Part of a small language model's weights.
Size: 11 layers, width 896, 7 heads of 128, MLP 3136 GELU, vocabulary 50257.
Each number is 128 + 32 x the weight over the matrix's rms, rounded and kept within 0 to 255. Layers, rows and columns count from 0. Numbers have three digits each.

# v: layer 8 attention value, 896x896, rms 0.0174, rows 471-511, columns 448-559
# o: layer 8 attention output (transposed), 896x896, rms 0.0216, rows 471-511, columns 448-559
# q: layer 8 attention query, 896x896, rms 0.0174, rows 512-530, columns 448-559
# k: layer 8 attention key, 896x896, rms 0.0174, rows 512-530, columns 448-559
v471:131091072149136140150136090123195142094067116035131213066181161130091185131138153094099153143128081148107124113105043058136143175190108090168136155138134185155087125174094144181105125124222147138148162146078119136146161070119120137111149135081069124104151116126141159083136113147121190134080094079158145147179114150068208209149153140170
o471:119073116073130128137137144064179064105046133109088123167102132095119120165102137133192089165134098127084129160046148120216127092119164200154160205167103136155128161073172123106115152120132150146174108198182220164082105119085104154106181109057092122151113150182143146119143103122130157053072118079165215138118158100128128141063113111134
v472:131076149114172078105173110116067067194137095090069071061143146042137151085091148143045095166155134074192144150111098113127079156161093099115041080102143150045112079076150090151142194101157106151152136164167106149138119178087129106131143163192124108132123140160185096130146112112138098128115169110129106176168145162132153162121130178121
o472:037166093128069088087187147126129099148187129138052080176158075122203162147127154115126126129121180114141104091176117132154157121167100167148111100184120147151156153122122094110145058092172143140104191146123105184143144145116112150133160140151090128140136087165127170038142101131079117154058126146147168102123154135134087183111183154076
v473:134093073093118174105148085179111043131083130137091050132164120095162143233159106135200071144198160091045178073168163139105125174080104127199116071135105217119170230152105043111068131144040149147161128175092087111123120123127096212104173200189163128140122056121154125117059160069122142118144121098144121127108077165170093152155150058155
o473:128112133157143180058170136220131110078120168190107108116139128120123115115169096022135077166097143082154130176125109132100084110169147167190074025148183138172003109100115159111135155170104141175151055082135174178154059157117157188140161208125196010080097148157182101119135180066109167098159151132116186189128172130104153153191130093065
v474:051094126172117161173144147143186160099183072124084140160198138133093051148111121117133096122153106154135087110182086132133125025148094143255148142123135176120122076113098017138153083155122068144134155074174119096178145080168113169096141112122156140106141141136142100100131102135129108118135162101145130162088038135110113096119164119043
o474:097083159122143116083080145128139141142135124124147116073147157151147133153078172112135172130134158164222118114158134102140052086184129115149090148096104119109146088132134137127106089159160113165114183135135154205131158093164106095151158157072154119106123121095140134113108152049154055140156150170181139072122189163129072135142133064092
v475:137130141084103080083154096133197103158193150115168135128149162146115140075138167118147141109079133104113158107154148158160149156140161119059172182159065094066155132143163141107173134149148183094116077148129153210127116061074140124157134200141130116028103068135183160092071108141071171146114121151130197121134126085132121137157151136173
o475:088082084156095110156079195141144089103109096171133072098110091096153091130082108157188096162150129138141155092127129109136139186128089102101235102089153148177162114060117213123133050079111195119163074080092220226072125014123133120121101123169142109143159081070135130108170136138152092134097178159127200135180165133120116141131111126118
v476:142147111125082167086132166150181139185088082167126173178110083157192125132044162163100125091185122107140117177080131088105121136180136138134141120179136151123159189088148103056133080118125096112139075086089150140132075134141187144105078093151104112158116193101186234196117102112117068146153162127071109094095157079111173172132119159084
o476:144084065169175116055108132185105167163181118175138160098148138128157101064110118107035128127122171163087101175084084126047109140207089133075124147097116139101163094108144130188121072101141111148171147122164092133185080142130127117168082123092238098180161107098082102160143124178112077181129164213128126061160135118138168142158094118069
v477:115072128184139168096199071187099081108057240113190104161119079119134144167226177146095201136113124182143116106165099021150149113121125127168146202177098099116116136127122193080172109094162121141095160104158032114112096120152156019164097137135185138148100124130183076090071094144112133164130092124072183160090112045164136060131113156165
o477:158125117118095127082158083063078164142071172105127183161125162105083166088134118106127199104092099173156087128197159092157188156105140070129100136117083129132147170091182154172131151168125125163088082157135150176127195132078081092169192110096150078187150131125145106074118148160122122073097124091175098120155055085030095088164118125139
v478:151143217142093132142129086115098155145088134164130100144188118137117109092071143140112219156098167111128102144091075116163151120133103137133167120166186171132147104080071042151121105085166180174097103105150144127140119100070148152130092117077120096130221094157124125150144078148183081131189159099198124107141172178135082135123054099104
o478:079158067163074125176104099071103162186161102180089103122145139123190105111140090176134158046160169169117162150164108161167080110111145195068198109102130128117159141116072153182222161118148135106120150121124128107147086126129130151107161156170035092140184162125116141113244153170106083098157208125109150115160117154080101133183053117005
v479:104170099166139144114226120111179090069168159144155062125129150123076142165101151113170179073183189040104132148107111111098124111150146109061157088197255096178144103143101196121191095085065193121163165167110166171167193106151087063169111111101071103135131100095139093141118135090119147082092140121116165131110100087077123118083070169098
o479:100229120192153097056072150074170221140111139109090110165143165142125158063156118139149079167164107117084094155112097169170108147078056119116192093052187125097109090148118184146127164158109168133137146157133119135103155112139114144121143156182141124124144050162152144080079153125111215143071095155141147167078127154192098110176152115091
v480:113187157153149153085108163186125177124123130106170134179092122167185112107067141139136180149137135085115152191127176102056154179184064112158119109171147109146113137110146135159144168193181019148115101142096163136170039173130132047107169145121075085113116124122174098188110197097173095119059208081135100092176148069115066172120071175140
o480:071147134154090135139136092209077089125111093084160142128051128138079117116142139054073161140209142126116122098091130122105117146185139132170092108120147119090209195162170091129187128100096129103137104044122136135101170103168097161147195139167185126155091131151072052179128168104124089101153128141192124119142106123119128106173149124174
v481:156096084139064169118088197152112113145160153180109132148137137126057174153170102114187142171067193084118183172102109112089158161152155095137101112098106148066085142144053074083156122159132185104187179175133105164176147147109113105085079130080104130126061101144125167149197129075121183130132112147094076136140176139163132145129140120119
o481:110124093130113157154055180159156106184128129085188101176096136000099040175138085094193185156194111134178103134122114176130088124132138181124144109129129103135147125113130131190097110102061130150079114095164140145158154192055089155121085144166153129151195117159102090132103133159106082148095046124187131113127100136123123160112070144159
v482:194148099141079171152143120148111108118062189140157077124102120106138095122107063137158095161153101026117151159094131155164131165160186119122142132135127163094163085129135159080088107067046084215088116142160127157059171120128181091158147128079124127125163147105176170133119130138190100158061168113161106117174174120165023129072133226081
o482:118111188165117119187046143136101101050152177148174158089161036129121183152130113110134192067114145052135121165164161158146138132101150101152087131090122075106152161147175132173084137094100093139163068175104116088142117143105215156103184127130138207167129151098135141175096170124157135114138195093125092149164072161087163122113191172043
v483:158119109131155098106105101125121183116131147107164166120070045163093134177036137241150110083148082182124202117180157131094165088084094173082129172205062162108107127065091169118129083142115139126112132205043127162071148128102118122106163146219129102124145116090081164178122101163063142115108089151090109140123113170071180184081139099096
o483:129090086155178144184108127176116155122169134147158182139082056177089102092203096101111085120152133152101124174131208087183089161109133080075158107087109086095107085084130127176057125101134102066117087131081115159156109147099147156117173125069130120127175123094138115167113144190122130151065180160107152130025109113117224141167043159162
v484:126089169108167149062196130157159122133100134080131114213137117226200129124165134109087222151198156129066190112081148140102112162172176079126080168134106116094099087184233147150074101075081139140177109114209163138137097088235107134084091120119104137082169137145116103154066094127042061165092167088137119155083119066146188137085145131143
o484:168079157162128088132175086098121139146119200103188107171072171138103173117136132144126135068145170126109141115167158066210164146114114106091135081096095117186172100096065161073126147150111139092105090149163095136167173135083093111062131148111177127097080056064190116088178145105174087112135114128166123092107101172139052204148150096141
v485:126191072061146085157137104170113066095106178139120118175067148041178127198166228123139130118130107142127201103086132163206088122111157144174149117055202147096113094100099080089091119128102158119091110170107059168209173105119153110062195084176114182091167133103158126117117119180141109070128139151197173123099081126133122080157172131095
o485:097111084108141095098126142122084114125140201106131110153147141068092130131169140107074157091111137175079055053152102117136101160093097115154150151112140149136091150112125048144126225076106220089164078141195034134076178098155138054101133155146108148093116137173173102165202139186123155158156123136130128042155143082098088171050146080167
v486:083058133105095159190199141122220109152120193107102166160127099171200074128081148146114151125072142216127042127040185093119111102092059122090155182060191175165128166130125164133069115144052075136137197121114129153155089114157057119241140059125141065097192155122088132128081149143078160085092076118142142194175054170093158134117095159172
o486:114131174179131133175127132110154104155130138118167078110058147140166117108155094118159112158152134181125058148167090119177147113131110141129093126142095157141104222068137101124097164082139102090176174148181104035153088101140072103166141153123141075181081208058075175111122172156141204142063076124136160136164107212148106040208161177144
v487:127102098139150121175105184080164140178153126170153131098155215162117135093178149104104103156103098136082052112107095142125209199168117126109135174080100166107101164121096085074106144206136088202170141119104086000170231081099114086150169114114158093130081097130166075118099144095136095000125130168124055177181163079161125070137108037117
o487:085152170096142110136147155161099076160078135181131094171112130165135129149075131128106191101063126086090120128143073122041137185106189072062147127000154108115154185149128116103134132133128152113077094124077134052069167198136166187105230142138117122112093084130141112204071129163140039125165124099131115132123109198162142112048176077163
v488:196166049119146168113133105145135114062139206115093182133140028121141086127136082214133128096145126152169147116108116180125053100107098127112128070126103082092131163157200119139193196189150147141131108192058195159100112193106103039163100089172145143122120083180125109096138129077109180138109067105174148136102123150077107064128105084196
o488:152147060160138111134074174142162160134101125143115128088206145119124205176128118080118144130129119135171146173119138169129104195135179143104179131098181094153118094166106091080162127106143117141114161161122045121206151104127100035131183156080139169061097064095186065152109071067077103139178138124185153202084188145143087134170143127131
v489:091162135122145176116101091102164145146128051158154080093131033113125147113054111153123148100153110066136134144173135102101111065161166172100136075110120137117172125188117032093115208146125124136088151080076127125103123082139125084083171211114057133073125127137156120110117116091072063135119150087095063137077128093153121155142151095108
o489:071163151159144125160078091155086170139098127117211104106171102118044122106094121138152154130124123117072112108166159105183073149137122150088186133237182049174109142100121159117124158130055154123125169092117049203110148147120058170134027166064129095187146050185116130071148146097120130167134096117099211152171142152139178162115102105129
v490:115111031107104127120107105179167119101075123114103066077110205116096236083116181152095085171093156240203115121158112112145071096057074092174151033097175152109025104133130113147072078116186125099125094122126159102078144073156133115149135083104120151075116116112183160078098105153086120161087189203226143127099112168122104148118105148107
o490:122109079179092069093088120118094169065182172116178118155056129091168164133147158139162132114075143059103145121137142126172080175099106124214101118079146124113131102121231057124054109100204151045166178193139130175108180126130097073119152091117110106070120134154133079075135109078108063122122158156108174150112062081131183137167083123068
v491:057188099102145137117179191173165133166110129175102139109105109165093085078142115126029142133141152063141086083192126133114140136154103180167088105161068092115125137169123155121174091125109135046088070144100140165151108036120108173140181178183125156162079186147086142146048120193131104152136180080114137091124110130124056110102172090083
o491:110225160101039082146165132174126164105121121103097110095160134156083093096134163093105106145076097204142127137161122153072170127187162136113140110080148055105143079206195162096137149157097129105151163189150213144192142106077150148091145091135109099126055167151110190096101161136161206081072135068162184161126131153170122085146085124103
v492:113115123134130158146147057127109120145165111132115138094140115089089199105108117200099174144112128128121085154128099067188091061131133106118102095114120158126162195132070105184125108103137135101095136199120156140119134171041154149094117109147092085173134176198083137174094145122108173192133112164183180094175065121151122172104108116168
o492:100140158027192160138149134159135156132139195167055122120180111100110132176117121041136111109098137163178039115118102126096102130087045188201092036183164092125147131152106089189165145070090109033133125102178159134168195167079110143117147080130087102173134109082131186191127095118139155119115142170107129128162105120179132158121111176098
v493:111088177128167107135096125132157114162138167118081176172131143146019225173115156087175095128085146064121095072145150202137144022103100143151166138136162046077135185059076091136076122075116024150095138131163151098058117121113156103072100066134122154099153072168091106131085075169218063165114130174152088148170161170117030137121081200098
o493:114147181126093019225074105142119186191194128153168149158116120154090192170180124075130141190088067150119171084165117029130085169106111119116184153125187111097177115135103134099122200090087113156142130119057176044143161114108198107197167125063124106050134153075138091167180106078194188153127204105143047124103136132129064112113121145183
v494:178098095154170136145147169130138110211080119163201122087140105090097143170124073164111157182169018104107166159032036186101100138194035166109170161073143150077155160119082162174185123084174112083156130157159142164097182101167128193081102152154162107170157122160046126117130107139136155129116152134203146098140111162134155074126093102190
o494:143160083157086126082120081095149109172188112151144135095118169026184132160100096124126151129145177108129072219086137074108147132093109123090173159022132070114125166180100150147198143112092106092240158133209102209121192130131144120153123189106061142159085165169102064218081126150133149191070174182134155203110152158148128095101106115165
v495:108161120205096179107162139158084172091126131110124135119168123158148127153223063144158129132112152057164079088072115149095111116122144081098105037137079225165050135146177173078147121157177109168147135117086159040132085138138122108047130103119202121173130151150166097176163123078198117157079178047127149138126113140092164157120114000089
o495:169146137101067188135111189172098158072089154130122086129106094161137105138195108102124142117221107078164129149145146136119093162094114130101102180029138167104114172081168108162141203097133162215212081169130174115149065124070117119164185158185145124147110185099114141135100076135158156096176131047104077178112124106093123201145120112142
v496:139107057085105085158132157168167126113143087103074155098158183183230106131182091132027148188093163120049155193121088106155152097104147118151160168163150117068161108115126163193142155087107140152136129160121068099185156039118149123121091175148153062185160202151160113139173206197115149117139173170063142096138167167109126146144113095124
o496:145165194115070139148090089177158130181168199152152147103099168113177111178140067126036139102102086203206101156152187086143134097179121155116121102161109125102130140078078122194178171052123144166138086137116091181168144126140075098114117124203119167170114162138167129080198135182136106106082115191111141091140209099051183157157135093127
v497:086155161131121237203145093155064188137166152161135109148122138127110072029113170134133150081054152180108151176080099121128109071117144116134099192159114168134052154145123098206140076153144078098121145219000114104139177104156093153134063173166120108111052072172190116143202190140109031106086070094148129090117094126093172118129116163118
o497:155107071076099203134180158102120223161125127109134046177142208125086164114132164150129111122114119133110159177106105117142137084124098115150082132105160137082098159111161101140106134144156157088132108146100091138073157151200130153235152176143181146195114177151151101084173161122105152120154055088159074154149098156131095084125107144076
v498:155043183099111157121067141052106163208087094129151159171136172095093081107011150056084115121144076153124186083144124078186113125146094136120139145146087097158130139155192037173142124177183153179147116085133103228119133051132121125182076086153140087173175165116143197140110099177106140116143136116167118063101193099118102201173113150148
o498:116119157086159106118071125103116114204059097135118118104116125137054122051067134097121109113128155181154150130119103102103117132172121136101081097128074112166068109134181085115120163109067100151094183107163189183097111169146211096147071115078196153125181135145131113183135100157128135169105197142112154136086154053100102114137212133111
v499:125152111125127095054112154090072174168255151167160069216090107083109114105139193104127204154197155191119135136086154164209174200150211153151151153134140036147119092115123139110148075087057133165072123187124123116075161099164132127130088058128099141105196106156133108125148073128185067122149121127124085104138147120141087109151152144108
o499:130118078184164136134216140175082184161093140177153070133153147158050123094150196160053147218080201131159110119091140166153182134131151138149121139132198089134133065134159177119148125057123168142152181110123117125162125096081170100117094113149161142165164208142223173104088092074147079147138220193092152073150066137150074152135148180095
v500:160118112105184168103090114043171132152110151111167076089085112164063107116073075087207112158133174064133130127058149112147082130032114121170161132040156085155122127180116144150113137107104111146107082069104165146060150111131062131133104074162136109183181114150178146124088103172129107115068127124132193102124127151117150142111123188089
o500:162156146086153069152057085138108116167071136137136098054128077079124128086145145088156096193055138184136133122137088185153138129027152122178098114092143023135145197107156210201159100201183142139140176097088151114094121142222129144145071104200084122128112167093197079123125153152085135044104161175117171102181078091064088134065137156119
v501:133080109036151075146115117047111028096039230157136130163084152149080160156142125139129148131177089115136197117117087087092181083125136090150127092105108105084054189184119108152162144160165046063144116189031094139136151156132103122138119150131178130110180113197135087118190117063116143116159095127065120088098195138126118040067173136091
o501:155202129084109088137117166162071090148127146145118155179123149207170124113093091059121147098163094131151150117177144160086104134128128081134114104133151075079179094143131048136103116102137177152121142098131129114142138152163169172126094118171171174172167067139081072015136173225177136072086152162169090137129134115119169144114188117116
v502:140082190178147122233192171169127149093180132073091103023115107073150158109148184069083130158086121147106153111101076175173124171180146119088118191196090159123195128192100090172129161144168124153142118090096119136147116143143155086132039134140191118101147148115039194127155086129119063138071127143147054042116086041120131132164174143113
o502:097188089163169158164141143158145058144064110136081092008159082095128201144149149115125099087110113143114133192093106075147169134193060225106067156113079163149119093154078121151147196171095121136121103145096190068128172124157117082063109087108118138142200104122089092091200096150101110105127113085088113098082109086110191149166111098159
v503:103114158132135036164136211131177171162120110158095099146181137151150121092170157177123152192164155090189041102091136117108144072068189128106101135125121114136181111092100194136144146158162139083183167155134174152104074110164218117112096135160083121146111042132106111112151189189187104190069049133174181154137119146222153132102171106140
o503:094124113110089118144090055120151117124090133109168117106114152064126092139176146161081080170052141132136170091103168143105099072141097145131136085148129137156102107053091159177153112236090157158168211129126092093171151177094189146146149162107100100095080137163146091113070131202155063100148204190160147118141090136149100146146139083135
v504:092129090171137152077189121176140095111121176196108136135142086147135161088153214147118108139116163097075083091105018150118126167152162064122047053145182112175066190138047118099104118121101122123135107139136079073081157075152123165098085161141009118073177139112084182090165118138102214098131110201188154153177151199101213146136111139113
o504:066103147171221114163066089143078150118143156170114144110160155120178124160158096157215091191163178105149133198126135136024146097162143042147096046064135128184114190100150138079138157093115107080103104157094132178121108147147159129132116161092094005040157119135091137100068094215118183124188111154057119120140109109079170119150088115131
v505:142057186119117143143119148175112095086113122125129062105092117187229066154136153166107097124122166178072088094142170158123099051150112174064158153127146138125149142107152109131134060222116168098092191118161075085147124097092134136205133180107071142059127093162109159137162113158133134123125098081169108162133093189134141102096170085150
o505:122107149175110192088039165161101096119157147135143116145169072127141134100145011196147063171179167157147086070115150152174152125138131054086139251088124132154172140124201080080089148125214123128173135094134107184085200068160111112122128163117086105137140170104165032089091127147185109045081073175136045120100213074122108189107094106103
v506:131143117118120086171127107120089117145077067195080157094193162122144187127127106134156143115131131103114147114080121108165084149204113126088119175099144073148175104107086130059110115128087079192140086100113168125092158144170151087117129109044143149198063115131123138130132066101082171096155119101172083131076138152147139153067097140033
o506:174110196149067141103107094099125131137131124192028099090165189121170151087147090112158129192068146092067166098092150154164096031148134132125166147132133088144106146121117153118083104129063150043187116106142154083181092147090160131135117141189127154155097091140097175168084081095115114108133168120093150170087170179179199123099112105151
v507:153160114089137188100093063112085113149124131139156158101157136147170071153141215086137127124136153173118144212173076069149054132185134152098113158161124146131145058138192091130078147148153145138104183149089115046094059106117071104139095131128163153161123134181084168165226110106084100168156130087085125104135097191137151161151057222084
o507:186103136085120088095127145145101150137147152109099153136111116107134096117189165143088123087103117208115111148096044159145144046140104119155195168166121162059122106123179129154080189117136146191120071190166164138096160143040105133063113087107157070148164152060064078137088180085183108183187114099208171123168148116191138121087157198069
v508:122181150124113081154058205070101170117155183175098155124141146183197105087108100137023125109143135149129083126053117133060107065100107148142177211132150074113166086069117176151142112084143159090070176134124143149104146133129150133163120061141185108145098070064102134118049165134087142102125247124087088100187192144129142109115255130124
o508:150125118102039167209118017161098102048141086157134230145118169158148091135132163095112201113142088151112149141028125100073175137157134121119196134138070125126168120138117159154164160125140176120152165219142101145076127089145106148105100140210162189188111116117057184147175118177149139150117075175119142111101124062083128078143179189106
v509:137179103110157131159116127184111113126164106046117164136083114129151095173103109102104172108098106052160130139149149142182126130170143121124185135124158145059206136142095168029106128162129117118078101199155185177088101133142186062133155123139187114118160127187186093053088042118129164190181068130097125113085147133044083124142133160108
o509:112131130175109097055133140117103129151110114121094155112136176158104127136132145078160114144150137154192098099118126126173100169130102116135135176114106114082148114183170134125099131104115195130139097077175183171127127123111163101143097147097093217070152142192184139091100092139193103086149130204127069101101069123087152094114116091109
v510:138096064106169150129079131136142088015122138111099135046163058127135158086155045101147062149065132122190134125173093109181140127152114207152161212155049080082208071146108138112067077130119187070135111094158096096135122162134135016181151231208161133102074113039132139131139182109158178100114118176124154072076115163094067052102070061165
o510:151076208136047110153141097170113129150179065137098081135130152215091176092144087116120137100137162109162113115134167099184077070133070116138063110117114134082061104133101194125156127118184142150100174157113136068188169120112097117106143163120161117122102098088117086045074131043119051166044087190128171125185072108140170138101150114102
v511:125143132088093147083131144159150109079123105078106139119114119142109125102130110204130141132115039165126111119056213121105137186106134051115116100083107189139170099063149141094134123124065097110106126080132097139103103116110082156113198160133103141192190131106147103099123047125080124130108111087098037175139150111094108132182152122155
o511:121166158145141154168070120147240089117060129168092097127155148118104108131067111086130133151107176124098160089103144086144137166118116096139132164157161156087116178134166116117178178055183182180113115169132106103033111126137112060093163146097107154045165100115058144117133120120088066143161041153075130046120117081106158160182076132163
q512:110121114107105121104102080139158142172177087105144083143120080092116167088095153162144151160126138171148088106084110141209100128169143158110139128141120111160174162111160107161081105098134145117155135129122119143109143084127113102113137140162130130105134125148130118174104096114073140138125113130117127116141150208142149171126148125114
k512:078156070119134137115170165187106075109176148122175158136143126151139104109109138191107067102120099134105103100111147164115102122176116155172145180129114131078100138088162112151075108113118162153136133090136164177066178132138080138129124173125180141133131087141130139086109114080119147178131107132130118098121118153183119145145118135169
q513:135122113129144161171112153098142109095083138149161154143073122170102085133146150119175081157146063139107116105105151090093085082161092133156093145138098094115160111136137104157134164127126137087109138163108138108137105114127185080069110048129078115098118108145154167099107127145154099121110130166126126107139099125116090124161130171130
k513:152124082074111129172146118076070165129116120155114136092125092126106103144096142115183127123115150116081119094134162152141139184177070157127117112132125105081133120104109110110129100122129082087083108109136133152109157177124174191137111122131060099098137153065183173106141182117183130051110136161116176098185136120052139088127108132085
q514:103147149138144156159123109124093129123085162146136136132065103185148122160132087118121145164150105114133140151119092139139116170131170132097096151166124115195076116132191115086050098154089142162109176131125115104118117081120134144100104102123152138120120150086127177180114144148108156149162078174099146106127132113146137089112114146135
k514:177166075108109134126126124123184169107167112103106148124173110136109116167113100106098156118168108097120129089134101151091150145113097125144109122122138120177137086064167109105124117147161159134178174191152148117105137140134093145087086110122166112168135151145149115142178115109142151170119127168125145138099124097173138160118096146167
q515:095127179077135103125100155176148089117165131137106113154133109137138153133152083078126152062107117189134138113152070081123113113151144140096108153139121108108136159145075121143089186119136110115144163141152110141121089126093152141094118104138142121136055151117119123144107106131107102126098161091085122110083073154162102069132087176097
k515:137188137128081119172142176157133171137119151148097175122119107159156163150123119124153155046138181186115095135095167124146112125129150157087135099141139070087124125113120077126116159087145138135133112147134072129128120156145150174114192138123184139156119136121131162077136124115130117119111097135191128163130097173174105127092129178131
q516:106173145069112186145141123087121150158108116162085095127119087155146101145128101127155108116143106123139161141082112081134156137070093124140126114184157145079161168188137120143124134074136177082056066149089111125084096138149169134128104131120153211134109159171149118123111132117128115122142147153191117163200164162123111125128124154100
k516:165126155101145126140104171085147159096136097097105136131086147087112113147137123138140156133137103118151111180088074115076115155157129176127142144126115122156158212113147119125103133189160129136100108112123093162108133110141108116103080162167160165141105137158212138105103135116128105137115162171152151104116162098122198182130098093097
q517:107163102115167148102145119132150166131163121103096108139091114139118112115145138156159074135124107156171139166124125106148106168127119119111184133085081128086107073166099162168112052157119130150100140089136215104083174123085118106166086149126110125138119121133152121155116124140102085108129140147191154131112127110120118084106040175139
k517:162107129136143102163084128144108134137123110111095098150154158152106149122148173112162092129112109113091113118127126110141130126085171105129119117164109079120069046118166136090099073110065092105077143109106088165138170155159100089096074100196084160123125125126113132127156171147157094130124121169147168124142152114111168095109097162131
q518:174080135144099196139158146104167132166091087113128106115099116082171054161181106101083129136150141172118159119141101097162146128106116092113120110133148137119126117162098096164170132110156098163152124095103125149139124123138111140133159104163104125107141147167110068133120106159136102167130187101136167141107073102124136095135130163138
k518:140098129131135136130153139094120117149132071152124094149156146085101089145131130120080106065115142125113143117101089082097119144101121070170151117100093125153092148161161132127094171164117126163158106121107131219119121098162130130126100128137199153099078118157111101130125129160160105146146155100161092213103118127044115157138090116140
q519:124123156148107131138114141077081151121113105080191157125130109142131114085125125161117120130109089146117156084120143097164126115101087161131163119131158131123084096165116147199152144178113098147149145125124125125123158150160080142142097135122106138077144094100137086141146112164184134091146117130115186153098182138153101101150102150119
k519:103143184113182116121064111130148069165161112081111130172132102159128102055149167159148127095096082108146135115119124096162105166156099180098108084132142079131126149100112140122107153148117068052186205155109149132155090157132120130118119134111120186151138089170166088101142099133117158112111117114095126130093122095125094175115151160144
q520:145160137139123132169148109139202129149145172110089152104093075113116121092149126139100152108157077097157087123160119060130126084103104099140123133088159157148114112188108113101161120167126137155099150154110130142120122152091134093145111084183192102158105106099133088090110143126145070120113139159126101116177107108098087081116190146186
k520:114113112131126115152167112129131138106153110120159128168117076105074049097102110127143101121156143106133162140126120123107110091121079121163191091128070152148111178152146110056109187171153145131100148089112130119190145043130136126154131146132110119151138149140132135155123207131112124166064130194171118130189114119101135131130102100096
q521:116084146113106141112142125114144126179162126113189110238114136112157124152159102135132111069126075116134095139085144140159159113149141103145125167146147155137127134108110141164101126132136167125151176128159124138124141121153120123121178157131183125153110083102181068099148135098111140089103125182132136117130120146104080105154091170143
k521:109137173104151147128083160122143122156157131171167107135151101188125164111122126155118140145128088153135082193148096163126174153083110151149105099127156129118127153140119158147134134154132111094087116101164123161086177084144133121127140203117146132122088125096137126081088126168137167127087097154131075155085121086097124143130182091156
q522:114105134077104123142099099115086116135137128109147105126159137137066098135089130109069141154148136121091121146123087083129132139094134114137151090140134156182154085129156103140115156141151147148107093142165114120119091162153176158128099124160161030141139120139152153115152138116075159123133093104098104137101156100162140135107150125111
k522:125066100080137140130157111091127173172131119086118119121173100145141100124109098101108086138177134131137138162093104138121123122143124130103176098108134146166219105167106093118114124171149123151113145114169139139162179076144162153086133169145194148095158103123084152149120143097120203180119182081141130136096127086168124130094137105108
q523:159118127115114099145060086105128177112136111077144095133104104075132146085117113169132180153148089108155098124152113181131153141128127108109119176112118138107117076119128166158143163093111093122081155111095120092154133169106112112109116122133130119131152111112116163207167098121151104146150141124100094124157158121126129120080124061157
k523:129119190070122140168120076181126152104113154095088134121127157164123137095164144123144095076145175088103094166088160191130114122107175114133139120216171124104128105133166103106171107189101168116107161152091118113114121163115112078127099136131103147153123127135165146147137098109119109130154092065136127125145134119117157141114144128132
q524:139120181128181061095139091163148126144158168097124134137105134164126143143103143119151097129151119150154086145125112122185123125117151125135141085147166097119193081122147121143170090159160141152137143101114118134105092134136070149164112158162175164105083119111143131173144156093125144130146142098132149138140149066088108130137118137122
k524:154117173147140145145088096152151079157100145072117150114101126120109150084112173109176113077122153162120106166086100096149137080124169121132125125180129128122136081137119156126104121108127150135115167126091148140162107109164114152110070172142174145097154144124139151163110101195145124177141118045099114112109139125145105104148112101087
q525:145121149119171143078193113107134171073179121118143125121122109156155164105104140143141163133105156120136209111188122086066133036164100122124086130146136157128126152102147157165099173160115073152170134134166104113143188157123160196058103128135168126113109142129100032122121133122053102113124078089125096154152083183163174155113098111138
k525:145166114107163140082120138128129163109147145123114114107065130098152177120096167137144162155109145097128148119134084120122101138142123126175144143178132124101135100138135106126151152090115157146127121181122131111100125142149166127087078142091135127136109115096079078108071159191083134074144125087144104132126158166144172153067081105108
q526:136112139113168078095157103158117163146147139147151110142118103173124131164153127173125070068190123125122081124106121154090141143076128128105123185095094141195090134136137096138159109130136149115125091154133113110139153144145144145125063160151173150162063155106144084136093120158143172154146125116105069134120070113118168130098128151126
k526:111144105100130111112110105103165155066126128129131153089115124128089122149121115139115104099135128065117143086174111139138110161164125133125086158096188150191184133133065112117175137104127160115106165086084189120145119116084080149098132146107133146144083154107120179085112095123138155096099152106177087157052131120150198142100118109126
q527:109145100149133183128148138088122073100148105150139145133149127104106057089156143101114087116105106142136175105135050194068120104128167130131116100121146121116162102146033111164135115146149073129152147114172101139100099095138112138109226177173133084110141132149128091117195139120117174155099096126095122127168160099113108140131112174102
k527:118126138124142140118160166183102119143109139186161123110135122113148129066136171060122063109156139115179158151092071196105089058141131107151152116084067107122180146149094154162140171111136099148114133069086117156105134109122176100098181169132128124071094146155078129146098170148067128090108076143100118130154124127127071147150144170120
q528:162165157122128111126164180129125067129094144142117148151111160114079199108135149143122082137144173109161127101116138123126111103164131101139135148054126137182155150146140120114119077110159127132147070151147130137133129138116098109126226140117173119131105111109088110093140135113108197117138099095143133124102149050118082064149151127175
k528:162173111144114122108115099153164087101091104106125138153084158161103128158091133172179164153116172114191122090109136139136074147134137130073172147096155178139091103168149169158128110111101131161121136100182088129078111111122108143100182193092165100182101141070136120109045168125105163058089117097093041122115127055139090091085140106157
q529:131137083184148122152108123093129114142153117125129155096107123150163122122079086109145188102120174119158135176131121120163089091127098118126118100115149182135092170110162107089163097146125167114173123128119145131146119183116131057085171116142158074169101137124158070112150185146098082107149102088134136164122113131172127116128140124130
k529:139168085165185127142191129120153094181149096103122157113131140158156129135136115201155129164085137122110136113160167177188104115130064102131169103143195193070116114069102049116124086119118136132169106149122109116141145140115086116122146127100099173118154090083096092164136113148110209146108126103207169150113106104171144085116163145170
q530:124163084116117114105128162145104098180080134105093122157163105134152147115141148105141075114108122115104133137151107056161102131151111140124096134144120131144117122106160065119139111165107116103137121088158064092149118166059103124157159132147078135102149107149150137075144142161125105164137117168119123046130118138204157141111166088157
k530:127152133140137147151133172110100138096105128186117128110139126128099144127178106126124095125107089146116167118166111080089119089186149163124151121071141138136153084147123086119137098120132136108089106168112059110141106143079126165161170126105090065157133096145102107135164169130124035094116119127139157125123138112119127136157123125153